Each number is 128 + 32 x the weight over the matrix's rms, rounded and kept within 0 to 255. Layers, rows and columns count from 0.

# layer 7 MLP down (transposed), 2048x256, rms 0.0677, rows 1293-1319, columns 128-255
[[124 151  90  99 111 143  89 121 156  91 123 135  87 110  98 101 120 113 127  98 143 113 105 120  82 113 145  73 119 115 141 150 121 105 127 102 132 151 118 146 143 122 162 156  78 147 146 175 142 127  86 147 119 120 169 160  95 112 112 129  92 106 129 133 143 114 128 126 140 147 126 132 143 164 151 128 112  94 109 125 119 129 117 129 113  94 133 134 123 126 104  79 111 168 190 131 140 177 115 148 151 153 144 133 112 144 151 129 144 180 100 167 141 153 123  97 105 115  91 149 134  86 162  97  89 105 112 160]
 [101 140 120 116 166  80 143 120 141 127 125 140 106  96 181  83 157 157 124  98  81 113 128 130 167  93 144 143 177 160  73  71  93  90  84 123  85  78 148 156  95 121 137  74 140 170  86 158 164  69 112  79 120 150 132 148 126 139 125 124 190 166  77 122 110 109 119 148 121 117 183 162  53  83 143  79  88 113 137 113 154 161  79  95  87 137 140 131 213 122 147 149 148 143 144 151 147  74 112 130 141 157  94 134  82 116 142 115  86 143 128 130 116 105 124 155 193 147 129 108  66 138  79  78 186  51 110 147]
 [ 97 122 171 133 118 135 174 125 178 143 156 115 138 121 160 152 102 152 155 170 155 120 130 123  88 119  95 123 165 101 132 195 126 132 108 132  82 104 153 156 133 136 109 141 110 113  84 146 140 154  91 111  86 139 148  92 136  98 114 119 161 137  97 116  92 152 131 143 127 139  80 118 116 130 167  95  87 120 104 159 129 104 152 169 148 115 103 134 129 110 120 115 135  98 169 133 219 149 193 141 119 127 125 163 149 124 109 116 126 117 174 131 107 105 135 105 139 151 120 105 147 156 164 116  62 126  99 129]
 [156 108 103 121 136 120 138  95 123 133 143 130 171 134 148  90 152 127 143 111  45 142 142 102 188 138 184 162 165 135 140 107 141 116 151 187 146 158 123 131 136 152 162 138 115 216 120 131 152 153 130  66  92  81 127 115 119 118  99 129 117  85 119 159 144 113 122 117 136  69 151 141 146 174 124  78 148 109  79 109 102 162 116 136 151 131 132  99 137 122 154 140 109 102 136 128 119 116 125 144 132 167 134 153 161 132 150 130 134  95 136 138 141 140 100 110  80 178 140 150 107  81 126 167 182 117 107  85]
 [140  69 110 137 119  52 148 177 146  86 143  37 178 115 162 130 173 144 123 136 166 182  66 162 133  82 134 146 148 180  99 139 114 129 123 193 164 167 143 117 131  87 128  97  63 129 145 155  90 158 166 167 108 146 126 120 114 150 143 160  97  94 139 102  52 118 106  84 131  98 110 128 162 121 103 114  99 126 131 152 162 104 106  64 146 124 109 143 101  96 125 170  96 167 141 132 104 132 163 144 165 101 121 134 167 122 164 132 107  73 125 123 157 154 106 187 137 110 138 168 108 215  84 139 100 109  86 113]
 [163 157  96 136 108 175 120  80 135 176  71 129 169 156 130 118 117 142 119 121  68 164 140  69  72  98  57 154 134 120 151 104  95 111 190 165  73 135  88 129 147  87 141 197 149 175 142  91 141 179 157 156 211 133 184 146 129 151 128 134 169 141 140 145 118 108  81 130 173 157 129 145 153  84  49 123  95 121  81  94 160 121 167  49 152 145 162  92 121 147 160 156 118 123 122 124 161 122 108 197 111 109 116 108 126 104  86 114 105 103  94 112  81 157 162 118 157 124  73 186 100 150 124 144  87 147 113 121]
 [158 167 120 126 138 130 102 180 114  83 123 201 145 106 152 103 131  83 108 112 141 210  91 121  92 153 141  89 159 126 172 125 115 133  69 104 117 101  82 103 111 104  90 127 103 131 142 135 129 124 164 215 129 167 127  50 166 125 142 166 140 115 160 136  82  78  95 108 130 119 102 137 121  91 121 111 160 100  92 129  87 130 160 200 167 138  83 131 177 138 128 132 164 143 171  78 170 121 160 100  78 154  74 123 105 108 102 143 154 156 148 134 145 101 132 111 156 139  93 173 111 139 113 117  98 151 150 135]
 [144 160 136 181 156  94 142 115  95 156 145 100 176 139 164 112 160 139 153 155 156 126 144 111  83 128  70 122  90 133 143  49 164 120  88 114 109 125 151 121 107 166  85 162  94 120  71 173 103  96  85 113 215 129 145 142 138 141 146 125 135 110  94 116 143 149 169 121 194  98 145 124 137 151 148 129 158 145  86 188 171 156 112 111 154 153 137 141 163 147 176  97 140 147 152 141 128  92 152 140 110 146 177  96  86 165 118  80 128 157 161  72 104 116  86 151 103 151 178 172  99  86 193 117 119 113 148 131]
 [142 127 169 109  91 179 151 147 105  78 133 152 171 122 110 236  92 110  62 158  89  83 132 165 122 151 188 104 133 157 134 178 132  82 132  90 189 196 147 136 102 104 147 107 150 143 155 113  49 119 116 166 105 162 123 127 143  57 130  84 104 142 113 172 106 115 123 167 129 154 123  84 168 132 114  97  81 125 116 118 164 110  83 158 132  60  95  77  99 134 130 137 185 124  68 122 138 125 127  75 156 111  81 111 152 134 117 152 108 121 100 126  67  57 149 102 140 115 147 158 113  97 145 120 109  89 178 119]
 [155  81  51 101 129 120 163 135 144 108  97 104 108  59  81 169  99 186  86 144 146 145  92 137 115 142  93 122 120 159 195 100 118 131 155  90 109 184  91  95 166  98 126 137 162 103 160 114  70 153 106  92  87  88 108 175 146 148 110 132 130 137 131 167 152 112 128 147 124  99 103 127 109 134  97 109 130 107 122 132 127  82  93 104 207 166  69 155 112 182 128 123 148 123 124  67 108 125 120 111 116 183 126 155 129 128  99 143 116 113 149 139 171 115 144  93 194 140 140 117 128 161 157 168 151 132 183 148]
 [175 132 161 152 179  70 152 176 109 115 161 116 128 186 142 146 108 112 100 186 106 153 137 121 101 116 107 135 154 146 192 121 161 112 185 129 126 159 133 151 130 135 129 166 134 172  61   0  19 110 132 151 176  72 171 112 117 137 129 181 170 205 120  93 163  70 145 131 107 111 143 122 152 141 148 152 131 219 113 123  89 152 153 185 108 106  66 118 137 178 105  84 170 175  71 160 128 145 134 117 195 169  81 135 140 122  99 154 100 141  94  51 108 128 119   7  78  93 117 195 154 153 153 140 146  81 144 167]
 [160  96 137 123 133  72 136 127 108  92 110 104 130 104 114 151 150 145  89 110 114  83 183 135 130 153 160 137 117 108 108 126 128 135 152 130 104 105  91 101 153 131 131 147 132 194 177  58 122 112 105 174 104  91 136 130 184 183  89 100 142 163 125  83 105 150 123 133 146 142 123 171 167 100  94 118 175 146 126 127 121 161 169 187  98 115 121 147 127 148 107 109  95 110  79 118 126 153 140 160 112 162  99  86  68 123 152 148 159 128 121 139 134 122 179 134  95 131 193  92 129  85 153 118 120 172 112 123]
 [138  83 148 181 152 151 120 140 165 190 188 132 179 127 117 102 139 132 129 148  76 121 149  66 133 127 132 106 151 105 124 160 101 112 188  88 152 104 180 135  97 161  88 101 163 146 111 100 108  79 124 165  54 141 139 116 158 132 116 105 127 193 125 100 150 135  96 134 171 165 146 126  86 139 122 195 173 146 110 105  99 167  95  85 134 107 143 135 138  64 124 152 131 128 140  88  94 153  96 109  96 112  88 131 155  59  93 101 123  81 147 115 142 102 159  87 161 114 140 166 129 112 140 143  86 112 107 109]
 [105 171 146 156 101 124  89 194 173 115 114  89 139 147 161 147  87 115 124 126 194 109  71  95 186 117 170  88 107 171 106 137 105  63 137 182 126 127 137 187  78  89 150 151  59 135 147  99 149 141 112 169 143 131 143 150 165 147 129 150 124 155 184 134 197  92 134 189 147 128 163 140  88 111  84  94 153 101 107 119  88 140 169 159 143  81 125 120  90  65 172 205 129 145 111 101  92 181 122  97 131 153 114 119 154 100  87 111 113 118 185 123 108 123 158 114 169 180 130 145 140  83  59 145 126 134 158 150]
 [ 77 169 158 154  83  88 110 107 232 156 115 131 142 140  95 104 144 115 123  99  98 140 110 105 190 137 142 139  81 187 115 141 191 123  67 147 102 126 111 161 117 106 151 118 180 169 155 113 132 153 121 111  89 132 168 131 136 121 110  92 119 180 171  92  74 152 142 153 165 146 173 103 129 131  98 107 119  76 120 110 120  99 155 101  76 136 124 117  66 110  49 137 156 133 121 104 109  54 136 150 112 157  66  74 151  96  82 103 178 142 170 207 176 157  94 162 100 182 143 174 103 153 114 149 108 153  96 121]
 [103  78 173  68 207 122  88 117 136 133 157 122 111 128 137 144 144  72 136  82  67   0 113 121 158 126 130 147  94 122  90 125 181 148 139  94 121  44 115 146 102 102 131  51 104 111 153 109 170 179 117 101 118  68  68 114 116 170  79 127  97  90 139 131 107 134 164 116 111 139  85 188 173  87 161 166 127 143 101 138 141  87 114 162 170 138 149 111 225 149 160 171 179 108 148  88 149 156 179 122 106  96 154 147 138 114 129  76 123  93 130 143  90 130 194  85 167  96 124 149 128 104 110  84 147 162 119 186]
 [182 154 139  84 116 126 119 159 153 120  98 161 148 165 162  94 141  70 150  78 132 103  55 171 124 137 173 170  90 197 102 122  86 164 105 155 153 139 130  68 104 120  87 115 115 153 130 105  98 142 148 172 127 130 138 153  94 139 151 178 108  91 133  51 118 133 172  93 144 107 139 140 119 152  67 111 143 149  84  78 115 127 150 119  98  85 145 107 152 139 143 114 178 106 175 165 135 122 172 102 123 115  95 145 109  98 119 145  98 168 171  64  92 155 148 165 118 120  83 201 154  90 158 173 106 119 163 152]
 [188 178 172 110 158  93 149  92 123 194 175 102  68 174 110 192 136 143 163 192  75 140 131  96  85 180 160 167 137 135 152  95  79 132 120 119 118 149 139 182 153 147  78 117 121 112  64 123  72 118 190 152 122 195 100 158 226 114 103 149 100 115 155 121 145 100  77  75 138 184 158 136 148 122  97  44 158 124 115 140 185 132  67  76 198 114 170 151 131 143 187  66 106 158 119 126 160  80  86  98 170 179 127 133 135  97 102 133 146 137 138  73 126 122  78 123  51 154 150  86 116 151 189 152 124 101  93  64]
 [117 156 106 139 133 169  80 121 116 157 155 133 163 175 107 155 140 129 113 120 136 140 147 113  88 127 149 141 100  84 138 134 122  71 123 100 121 130 137 148 170 139 120 124 161 119 151 132 104 157  79 119 131 126 102  89 118 177 101 133 186 118 108 132 170 202  95 147 107 163 106  99 143 155 137 101 136  73 132  79 112 106 134  96 124 140 114 175 126 149 109 126 145 176 124  70 157 113 125 107 143 145 165 157  87 174 139  81 140 138 169 117 143  98 154 102 110 112 162  45 139 122  79 159 110 138 114 121]
 [121  84 125 147 114 112 125 105 166 117  99  97 159 141 171 133 112 170 144  94 152  83 119 149 120 118  94 142 126 175 164 121  76 129 145 168 113 121 130 169 136 112 163  91 113 115 137 190  89 120 114 128 129 131 118 132 109 102 111 160  96 111 138 141 147 121 125 102 116  94  87 103 112 129 140 124 140 138 149 183  95 162 173 151 158 145 160 142 130 159 123 109  67 106 139 130 105 135 133 150 149  88 140 118 116 105  90 135 103 126 145 118 161 157 134  78 110  87 126 147 119 108 140 126 122 120 169 124]
 [ 77  23 149 165  90  84 156 135 127 165 188 152 112 110 124  61  95 161 154 135 170 136 163  89  54 138 145 160 133 155 135  88 134 121 130 126 120 147  75  92 105  95 138  98 136 152 173 161 197 159  99 110 111 122 153 110 141 102 149 212 147 120 133  86  96 145 152 136 200 124 103 120 177 193 156  59 133 191 139 152 168  69 108 133 114 122 130 139 204 118 120 128 169 129 152  92 126 136  44 118  95 166 118 151 109 107  95 141 113 100 160 142 148  94 114 113 159 134 140 139  84 107 103 106 115 164  75 100]
 [111 175 152 106 163 128 144  91  82 151 168 107  98  40 159 150 105  93  89 178 153  57 182 128  74 121  69 156 142  95 179 136 143 132 114 124 122 169 116 141 124 195  88 113 114 149 118 154 133 137 168 137 103 116 196 165 101  86 121 107 147 172 125  81 149 126 111  44 116  96 138  99 167 134 108 123 104 177  90  85  98 149 160 155 165 157 120  99 105 127  90  53 159  53 127 116 149 156 113 134 119 165 138 132  73 171  56 139 123 128 173 172 105 130 126 156 126 168 121 115 151 179 160 116 100  87 177 189]
 [191 119 112 132 144 103 132  80 151 156 151 159 120 130 124 105  67 176 151 172  75 195 108 113 142 127 139 123 174 111 138 115 119 173 156 131 109  98 101  63  99 138 162 138  51 146  82 135 122  92 138 119  68 126  94 165  91 132  95  95 124 140  49 113 117  81  71 138 148  99 162 185 104 160 117 143 174  99 129 136 147 135 147  73 162 153 133 136  87 112 153 120 148 111  84 155  97 112 170 159 137 141 132 121 179 163 140 122 166 127 131 169  94 122 148 155 111 134 114 167 155 100 148 172 143 141 126 104]
 [ 94 119 165 143 139 122 130 129  87 150  92 165  84 167 153 140 122 110 131 125 121 128 177 127  70 180 155 198 148 137 147 132 129 169 136  87 119 128 103 129 154 164  56 151 132 186  73  79  79 164  68 125 181 117  92  99 160 184 123  95 139 128 130  98 126 131 135  84 100 153 159 151 118 148 141 163 153  79 174 134 160 154  42 118 140 112 142 162 124 126 103 179 142 106 133 150 134  59 112 112 139 145 208  93 127 133 123  90 166 122 107 117  97  85 138 120 146 137 202 117 153 131 148 129 108  83  97 118]
 [122 168 156 152 171 110 131 124 141 122 138 140 128 138 127 164 159 143  76 138 123 137 102 104 189  92 131 145 100 180 232  92 113 135 126 122 123 146 122 103 159 163 104 201  69  95  98 134  44 122 151  78 168 120 118 178 100 176 108 100 157 119 152  94 100 145 117  85  99 141 125 132  74 146 165 151 183 121 170 143 163 117 139  98 119 124 124 106  54 174  85 175  64  48 117 123 116 102 114 154 139 147 105  94 140 179 149 106 177 131 112 170 102  79 123 138 138 111 129  76 133 157 120 169 142 150 135 120]
 [116 163 130 119 153  88 130 109 100  95  95 190 119 163 134  77 115 121 141 103 113 122 163 103 128  69  75 136 161 109  82 170 126 152  86 111  83 121 118 131  98 125 150  94  93 145  97  91 166 136 145 101  86 145 127 142 152 131 104 158 120 130 164  62 137 130  79 111 172 103 127 103 139 149 150 136 127 119 116 134 120  91 137 125 164 102  63 137 195 110 133 123 105  93 154 118 104 159 172  85  86 141 118 120 148 111 114 115 137 117 131 117 138 119 150 142 153 173 153 137 121  83 143 125 125 139 119 153]
 [106 145  95 162  80 167 149 150 159 184  83 114 162  81 143  75 120  65  94 155 183 100 136 101 137 149 122 175 123  73 115 110 125  65 118 127 100 137  89 107 157 164 168 150 158  90 185 179  92 196 157 130 151 123  91  64  93 150 183 155  87 163 102 137 127 141 142 153 134 161 139 175 157  99 104 108 152  82  91 147 138 118  68 132 160 146 197 162 155 112 134 108 130  78 175 167  97 137 107 137 128 135 121 125 155 130 118 137 131 160 114 174 137 129 179 150 120 174 136 108  98 123 148  52 139 127  78 169]]
# layer 7 MLP up, 2048x256, rms 0.0733, rows 1294-1320, columns 128-255
[[102 139 134 156 144 183 105 117 119 138 189 135 139 153 118 171 135 135  74 119 129 180  64 104 164  98  88 134  73 106 169 182 132  99 107 101  46  92  84 134 164 166  73 110 154 137 113 167 132  91 137 133 117 109 200 175 158 108  91  71 141 176  90 137 114  53 122 137 120 138 115 120 106  68 133  95 122  94 124 129 119  96 125 150 118 126 133 156 156 127 110 129 177 200 144 144  97 160 129 120 133 147 104 120 143 131 116  94  84 111 123 168 166 139  63 189  80 166 140 130 106 110 162  42 118 164 125 171]
 [174 194 107 128 136 114 144 129 123 150  59 162 134 173 130 165 120 115 160 187 142  72 111  56 134 122 153 127 158 147 111 152 135 113 138 117  99 149  86  99  53 122  85  79 156 154 111 107 182  68 157 167 107 112 129 161 155 164 145 127 122 148 112 123 202 169 121  82 110 115 103 177 135 138  75 116 121 104 141 110 125 149 112 127  81 200 150 105 133 143 137 157 149 128 139 167  94  96  94 118  48 138 114 166 114 138 151 150 174 131 125 115 130 113 125 105 128 140 156 139 107  85 101  99  96 160  41 105]
 [140 135  87 171 113 102  97 150 138 178  68 117  98 149 117  99 153  96 101 112 140  75  94 133 161 141 130  81 105 197 132 151 143 133 127  99 138 130 118 106 135 143  83 160 111 120 179 100 181 107 177 121 159 102 103 130 131 175  82  75 118 182 126 139 169  95  91 139  65  72 117  67  92 107 140 115 132 140 107 127 154 177 163  51 155 118 121 123 108  83 108  90 141 140 121 164 112 119 127 135 133 148 121 120 209 117 119  84 216 136  87 165 116 105  69 100 135 115 147 149 115 169 167 179 175 110 151 138]
 [104  91 142 113 218 124 152  70  93 119 155 119 121 110 114 126 136 119 141 141 108 211  74 127 183 150  81 129 162 165  81 134 186 135  53 125 115 140 124  86 103  97  80 142 110 159 141  99 115 136 114 115 146 106 123 135 140 166 162 125 133 159 134 139 100 148 120 126  99 118 147  88 148  85 143 159 148 145 113 103 140 180 103  88 155 137 180 167 130 130 133 170 162  97 130 128 163  80 103 149 159  94 147 115 109  99 121 119 109  52 138 172 161 137  95 167 149 128 118 150 105 136 117  92 130 141 112 164]
 [ 98 103 113 113 146 225 124 137 113 172 146 116 107 131  80 143 155 142  91 135 136 101  95  95 155 123 139 102  97 143 105 102 135  88 141 140 158 109 128  89 147 118 161 189 188 100 127 155  89 139  97  95  91 158 136 143 186  78 178 111 122 131 122  93 189 151 144 131 114  99 139 131 154 189 197 119 175 142 127  87 113 108 112 205 141 170 132 115  30  71 123 114 160 130 150 152 184 114 152 136 167 155 148 127  79 114 144 220 135  88 121 153 113 141  49 169  26 149 154 132 164 133  95 139 110 141 107  69]
 [ 71 139 127 104 104 104 145 136 124 121 116 159  60 125 161 168  98  95  95 144 149 133 127 108 183 157  85 129 134 155 161 122 158 108 102 151 102 127 127 140 143 150 100 219 105 119 155  91 114 182 121 109 109  99 151 153 150 104 159 177 145  71 164  87 135 154  76 114 114 139 131 160 122  93 154 187 104 105 127 126 171 136 117  78  93 129 136 116 141 156 161 122 106  99 103 131 177 134 179 144 142 100 101 121 103  64  94 132 137  54 143 168 134 130 126 110 145 151 130 179  60 163 101 102 176 122 181 230]
 [ 73  74 189 152 106  96 107 129 158 119 106 106  98 166 171 140 150 107 147 123 112 178 107 149 144 173 110 146  93 180 126 128 155 127  88 144  88  92 125  75 121 165 119 123  58 148 111  84 119  99 117 143 119  78 150 165  89  73 112 149  78 186 116 176 149 164 114 140 124 117 106 142 110 133 138  62 150 135 148 102 171  96  70 107  67 123 140 106 121 122 147 101 118  89 137 132 143 179  86  94 145 102 106  73 135 157 141 136 131 119  62 129 145 130 192 160  63 132  98  82 159 167  68 101 124 123 168 150]
 [195 130 135  93 117  88  93 158  89 164  98 139 138  80 173 104 157 106 128 169 170  90 189  88 107  82 101 180  83 167 105 164 159 139 195 162 110 141 104 119 209 107 102 144 103 163 117 107  84 194 123 155 108 116  55 143  97 119 125 116 159 154 161 114 176 135  76 141 144 103 152 154 100  67 144  51 123 150  96 111 126 103 122 137  39 158 103 109 103 138  86 156 144 166  84 145 152 148 110 102  80 150 128 158 157  97 121 130  44 101 119 113 142  77 138 100 167 156 101 188 171 163 127 108 123 153 142 130]
 [117 145 135 144 131 124 163 131 119 176 106 127 101  87 150 100 132 138  98 201 130 113 140 101 137 160 117 114 114 148 143 133 125 113 154 171 147 126  84  59 113  89 128 174 101 145 137  85 156 157 138 112  68 117  89 106 150  84 153 123  59 119 159 135 186 169  64 141 136 115 135 140  97  79 166 152 161  86 139  91 157 128 150 158 101 111 219  86  88 120 136 111 145 121 106 122 107 129 118  95 174  91  82 145 110 140 100 139  99  95 111 148  99 142 108 121 120 120 102 193 134 184  93  57 174  91 157 103]
 [130 146 104  63 156  98  52  98 120  98  89  96  41 180  69 116  44 121 140 176 197  84  99 110 104 123 131 118 128 123 102 136 159 123 158 168 103 166 147 117 125 117 126 146 126 116 117 135 158 157  29 116 163  73  90 137  72 158 164 168  95 190 130 113 102 126 120 138 135 167 106  99 157 143 177  93 115 121  95 129 187 105 139 133  82 122 108 114 147  93 158 197 127 146 105 197 167  36 130 192 113  81 118 114 137 143 152 109 107  75 148 135 131 134  67 194 179 112 107 156 150  92 116 123 119 130 150 140]
 [121 143  99 144  91 132 120 130 152 121 142 150 147 104 158  97  78 145 124  97  91 206 106 113 144 113 121  89 128 122 126 100  96  85  95 143 171 136 127 144 186 145 124 149 132 109 148 150 114 146 111 124 190 120 133 124 135 106 154 130 151  94 115  93 157 106 116 145 110 180 129 161  74 151 184 145 196 158 133 122 108 132 103 127 111 147  68 136 149 143  99  87 142 136 108 135 127 116 119 125 130 130 120 165 174 155 118 137  82 108 148  72 138 107  87 148  96 177  99 108 148 109 110 111 119 142 101  92]
 [110 141  80  95 116 160 134 130  94 174 185 145 140 143 162 148 142 129 126 125  86 117 124 106  76 152 117  76  97 139  92  88 152 147 125 183 189 158 109 182  57 160 117 146 120 132 170 143  94 147 175 106 155 107 105 154  59 150 151 161 175 132  78 111  41 127 159 122 118 147  88 115 131  91 115  92 145 101 127 152  96 147 114 119 114 112 137  96 144 132  60 160 104 149 130  89 130  91  97 101 124 213 121 118 106 106 117 184  54 126 125 111 125  63  80 113 182 142 138 138 189 117 118 130 167 137  59 174]
 [ 77 149 145 134 165  99 159 129 114 130 115 110 114 174 138  97 134  98  78 209 163 157 161 131 184 100  48 104 159 140 146  61 156 139 239 168 146 127 107 119 117 116 120 168  65 134 137 119 182 152 200  73 112 124 155 164 116 123 188  83 166  94 165 150 155 129 192 126  96 140 157 158  55  80  96 152 174  95  80 136 177 139 105 157  47  91 126 143  93 131 118 102  53 110 139 185 179 160 109 129 115 117 143 156 143 122 105 139 152 106 171 150  90 128 119  71 129 133  74 109 134  86  82 116 122 154 166 125]
 [122 135 114 178 124  93 127 136 135 104 118 141 102 140 174 145 108 124 141  96 165 126 123 160 198 178  98 117  98 170 101 161 116  75 102 154 144  87  94 119 146 139  82 137  98 169 115 137 168 227  94 172 172 129 107 120 107  68  90 121  75 188 137  55 108 174  72 126 143 164 135 175  66 135 115 158 163 112 118 158 132 138 113 148  97 139 196 129 132  75 130 135 137 159  47 100 119  22 119 154  84 134 121 172  77 142 115 123 138 124  66 209 141  78  90 154 101 120 123 193 103 105  96 101 136 170 119 148]
 [ 84 155 129  88  73 131 136  69 106 104 175  94  91 156 100 117 146  93 154 107 101 125 108  98 128 130 122 138 157 120 126  59 161 150 101 113 114 180  80 167 137 128 126 149 160  84 149 160  73  73 120  94 136 105  73 168  42 136 122 119 133 114 129  81  96  77 179 136  83  89 172 132 110 126 103 116 127 143  84 125 168 130 145 142 116 126 110 139 143 127 133 155  82 137  96 157 138 123 175 113  77 150 126 115 145 163 140 102 168  77 123 150  87  61 167 176  81 132 135 119 168 136 107  99 107 140 126 166]
 [131 110 100  83 128 165 122 111 100 124 115 126 110 126  90 101  72 168 149 108 108 118 133 114 135 152 117  50  81 131 117 102 111  97 149  94  83 173  82 176 119 132 149 141 159 100 152 147  82 187 132 167 111 105  85 163 104 123 106 166 128 105 102 143 131  81 188 151  97 106 149 114 178 136  47 129  89  93 128 139 112 123 125 118 116 112 141 144 132  87 141 147 150 145 141 212 123 128 133 168 126 161 161 137 108 126  77 112 185 109 159 173 155  99  87 125 126 180 132 138  71 145 146 128 101 140 121 122]
 [116 101 187 170 143 132 179 140 140 101 122 111 140 164 146  91 124  68 152 137 112 208 157 121 139 131 132  38 144 127  88 179 121  32 155 212 111  82 120  81 130  53 135 183 107 107 147 141  99 125  67 114 163 151 144 121 171 191 100 171 113 113 112 172 148 110 154  63 183 206 149 153 114 144  90 124  67 108 138  84 128 184 176 189  92 111 126  58 133 120 122 114 154 171 107 117 151  85 170 172 103 150 120 189  93 127  76 178 162  98 143 151 112 121 149 146  56 158 150 160 137 196  99 146 142 111 144 165]
 [139 158 149 132 133 109 210  72 164 118 151 101  81 156 130 128 145 145 110 145  76 157 154  90 203 120 114 133 123 155 135 133 155 106 128 124 136 168 112  89  87 138 148 122 127 145  73 112 101 125 124 179 178 136 136 148  98 100 159 179  82 152 106 131 127  58 129 105 120 153  86 102  89 106 166 159 194 157 115 117 135 170 152 130  98  97 155 154 112 133 156  84  90  73  98 127 121 125  82 148 111  98  81 146 134 163 177 110 135 112 101 181 163  73 163 104  59 147 118 155 203 112 107 136 143 145 130 119]
 [148 129  83  62 121 155 120 142 126 115 113 154  85 150  74 151 121 127  99 136 158 161  69 172 167  73 113 125 113 159  87 152 122 112  86 108 102 153 151  90 120 137 156 118 137 184  95  51 178 149 177  85 123 125  77 102 132 134 122 111  92 163 144 177 132 114 122  98  71 132 140 128 109 110 122 144 138 149  99 136 137 167 129 174  61 140 115 138 167 137 120 123 167 122 193 126 147 149 140  98 100 122 187  99 191 143 123 177 135 111 101 185 158 114 158 163  78 132 137 149 117 129 172 148 122 143  81 152]
 [128 206  63 143 119 137 175  74 160 131 103 134 129 114 114 182 103 119  37 114  36 144 164 116 163  98 105 153  88 148 178 113  97 148  79 183  79 153 105 146 121  93 112 133 116 135 131  88 128 140 144 135 132 152 100 174 106  70 125 139 124 148 125  75 123 174 147 100  21 116 146 135 186 186 139  88 111  90 146  60 148 131 117 172 125 108  91 144 117 154 145 150 139 119  80 193  86 129 192 197  76 167 168 115 120 166 144 154  72 140  79 115 103 100 159 127 139 121 153 162 131  99 131 150 102 108 161  89]
 [ 89 126  77 127 122 144 162  97 120 168 120 221 103 132 189  76 111  88  50 105  60 102  89  91 122 159  74 141 118 122  50 130 166 151 136 116 175 151  95  97 101 155  84 137 157 189 126 125 134 135 124 111 177 191 127 124 197  74  97  60  81 177 121 116 131 113 125 148 164 168 182 136 131 150  75 109 158 136 105  97 158 122 131  77 163 147  88 106 181  97 128 175 117 100 107  80  76  37  94 144  93 150  96 139 134 114 105 129 150 146 154 119 184 133 101 153 108 153 119 139 175 165 101 123 114 164 170 107]
 [101 130 141 129 144 229 143  88 104 180 176 128 144 123  76 108 112 137 137 170  72  78 151 125 143 146  78 135  85 116 110 134 146 112  57 171 148 107 135 155 165 139 148 141 149 130 172 131 156 150 180  68 186 119 198 124  97 144 100  95 167 110 107 100 150 126 114 165 141 139 147 139  49 145  95 129 116 173 187 137 137  90  90 146 137 133 135 104  92 107 131 117 130  84 126 124  96  93  78  50 176  93  52 156 111 181 141  97 119 122 126 152 158 109  59 166 128  98 147 176 147 133 128  69 111 131 105 124]
 [126 145  65 108 170 129 140 133 125 118 134 108 157 128 136 160 107 119 157 156 104 161 108  94 150 102 143  93  87 182 131 169 134  82  90 163 120 126  83 102  72 116 116 152 113 135  90 158 147 101 147  65 123 156  57 126 121 113 123  86  91 150 119  78 161 144 168 157 109 153 177 119 145 109 157 136 150 122 117  78 130 175 117 238 120 134 150 134 144 156 144 112 126 113  89 135 118  97 200  99 154 161  75  78 103 183  92 120 129  79 120 132 165 150  40  95  94 150 144 136 118 194 117 122 131 172 143  99]
 [ 98  58 158 136  82 143  92 157 139 169 126 112 116 171 145 167 142 110 109 137 167  88  94  89 137 207 114 128 166 137  85  88 102 187  83 173 120  95 140 143 124 165 140 127 183  83 129  59  77 175 182 126 197 163  69 148 121 184 156 200 154 137 144 131 115  96 148  57 106 135 118 168 145 115 167 147 118 133 161 157  92 132 124 139 123  98 164 129 140 114 134 150 142 139 134 152  93 151  87 129  96 200 161 147 163 159  62 124 124  66 127 112 138  91 102 151 103 117 116 110 119 140 162 116 138 162  79  70]
 [172  82 156 152 122 103 139  55 119 138  70 105  67 142 130 136 172 167  89  84 139 149 160 160 128 124 116  66 114 124 119 134 127 155 146 150 153 126 122 140 169 143 128 129 119 126 118 113 137 116  96 196 197 128 148 148  89 193 101 138 108 145 158 164 132 123 156  98 184 140 173 102 118 124 140  85 143  67 158 150 154 162 127 121 124 172 105  86 149 144 122 209 203 139 160 102 160 100 150 144 125 149 127 139 135 154 121 116 136 118 157 177 146 137 129  61 104 190 130 100 184 123 102 105 125 139  63 179]
 [153 188 121 113 108 158 166 106 106 139 171 150 137 131 118 175  99 162 126 103 142 134 116 119 129 156  71  80 126 131 114 226 136  62 108 105  81 115  72 190 108  59  72 189 115  71 130 122 115 155 106  93 170 138 147 149 130  36 143 159 109 120 143 140 148 147 147 104 177 157  97 107  95 119  96 139 108 131  97 116 117 198 122 147 120  93 112 152 114 112  90 149 143 146 153  90 113 103 146 109 126 105 142 174  97 159 156  96 121 104  66 114 160  86  91 149 158 133  98 211 110 123 134 120 199 134 121 109]
 [153 149  95 154 113 145 182 113 121 107 139 125 177 137 102 177 151 112 134  63 129 150 120 130 183 146 123 127  81 132 177 180 124 101  90 145 120 150  93 144 104 101 159 134  83 134 100  91 125 130 162  97 136 110 166 165 106 100 161 116 132 130 142 110 146 110 124 123 137 150 158  83 155 153 151  81 109 161 128 112 128 112  44 196  89 159 141 134  96 171  76  96 131 151 115 115 141  81  83  96 143 109 193 103 150 141 132 144 142  85 138  99  89 143  87 104 184 148 122  87 164 126 203  95  71 111 130 129]]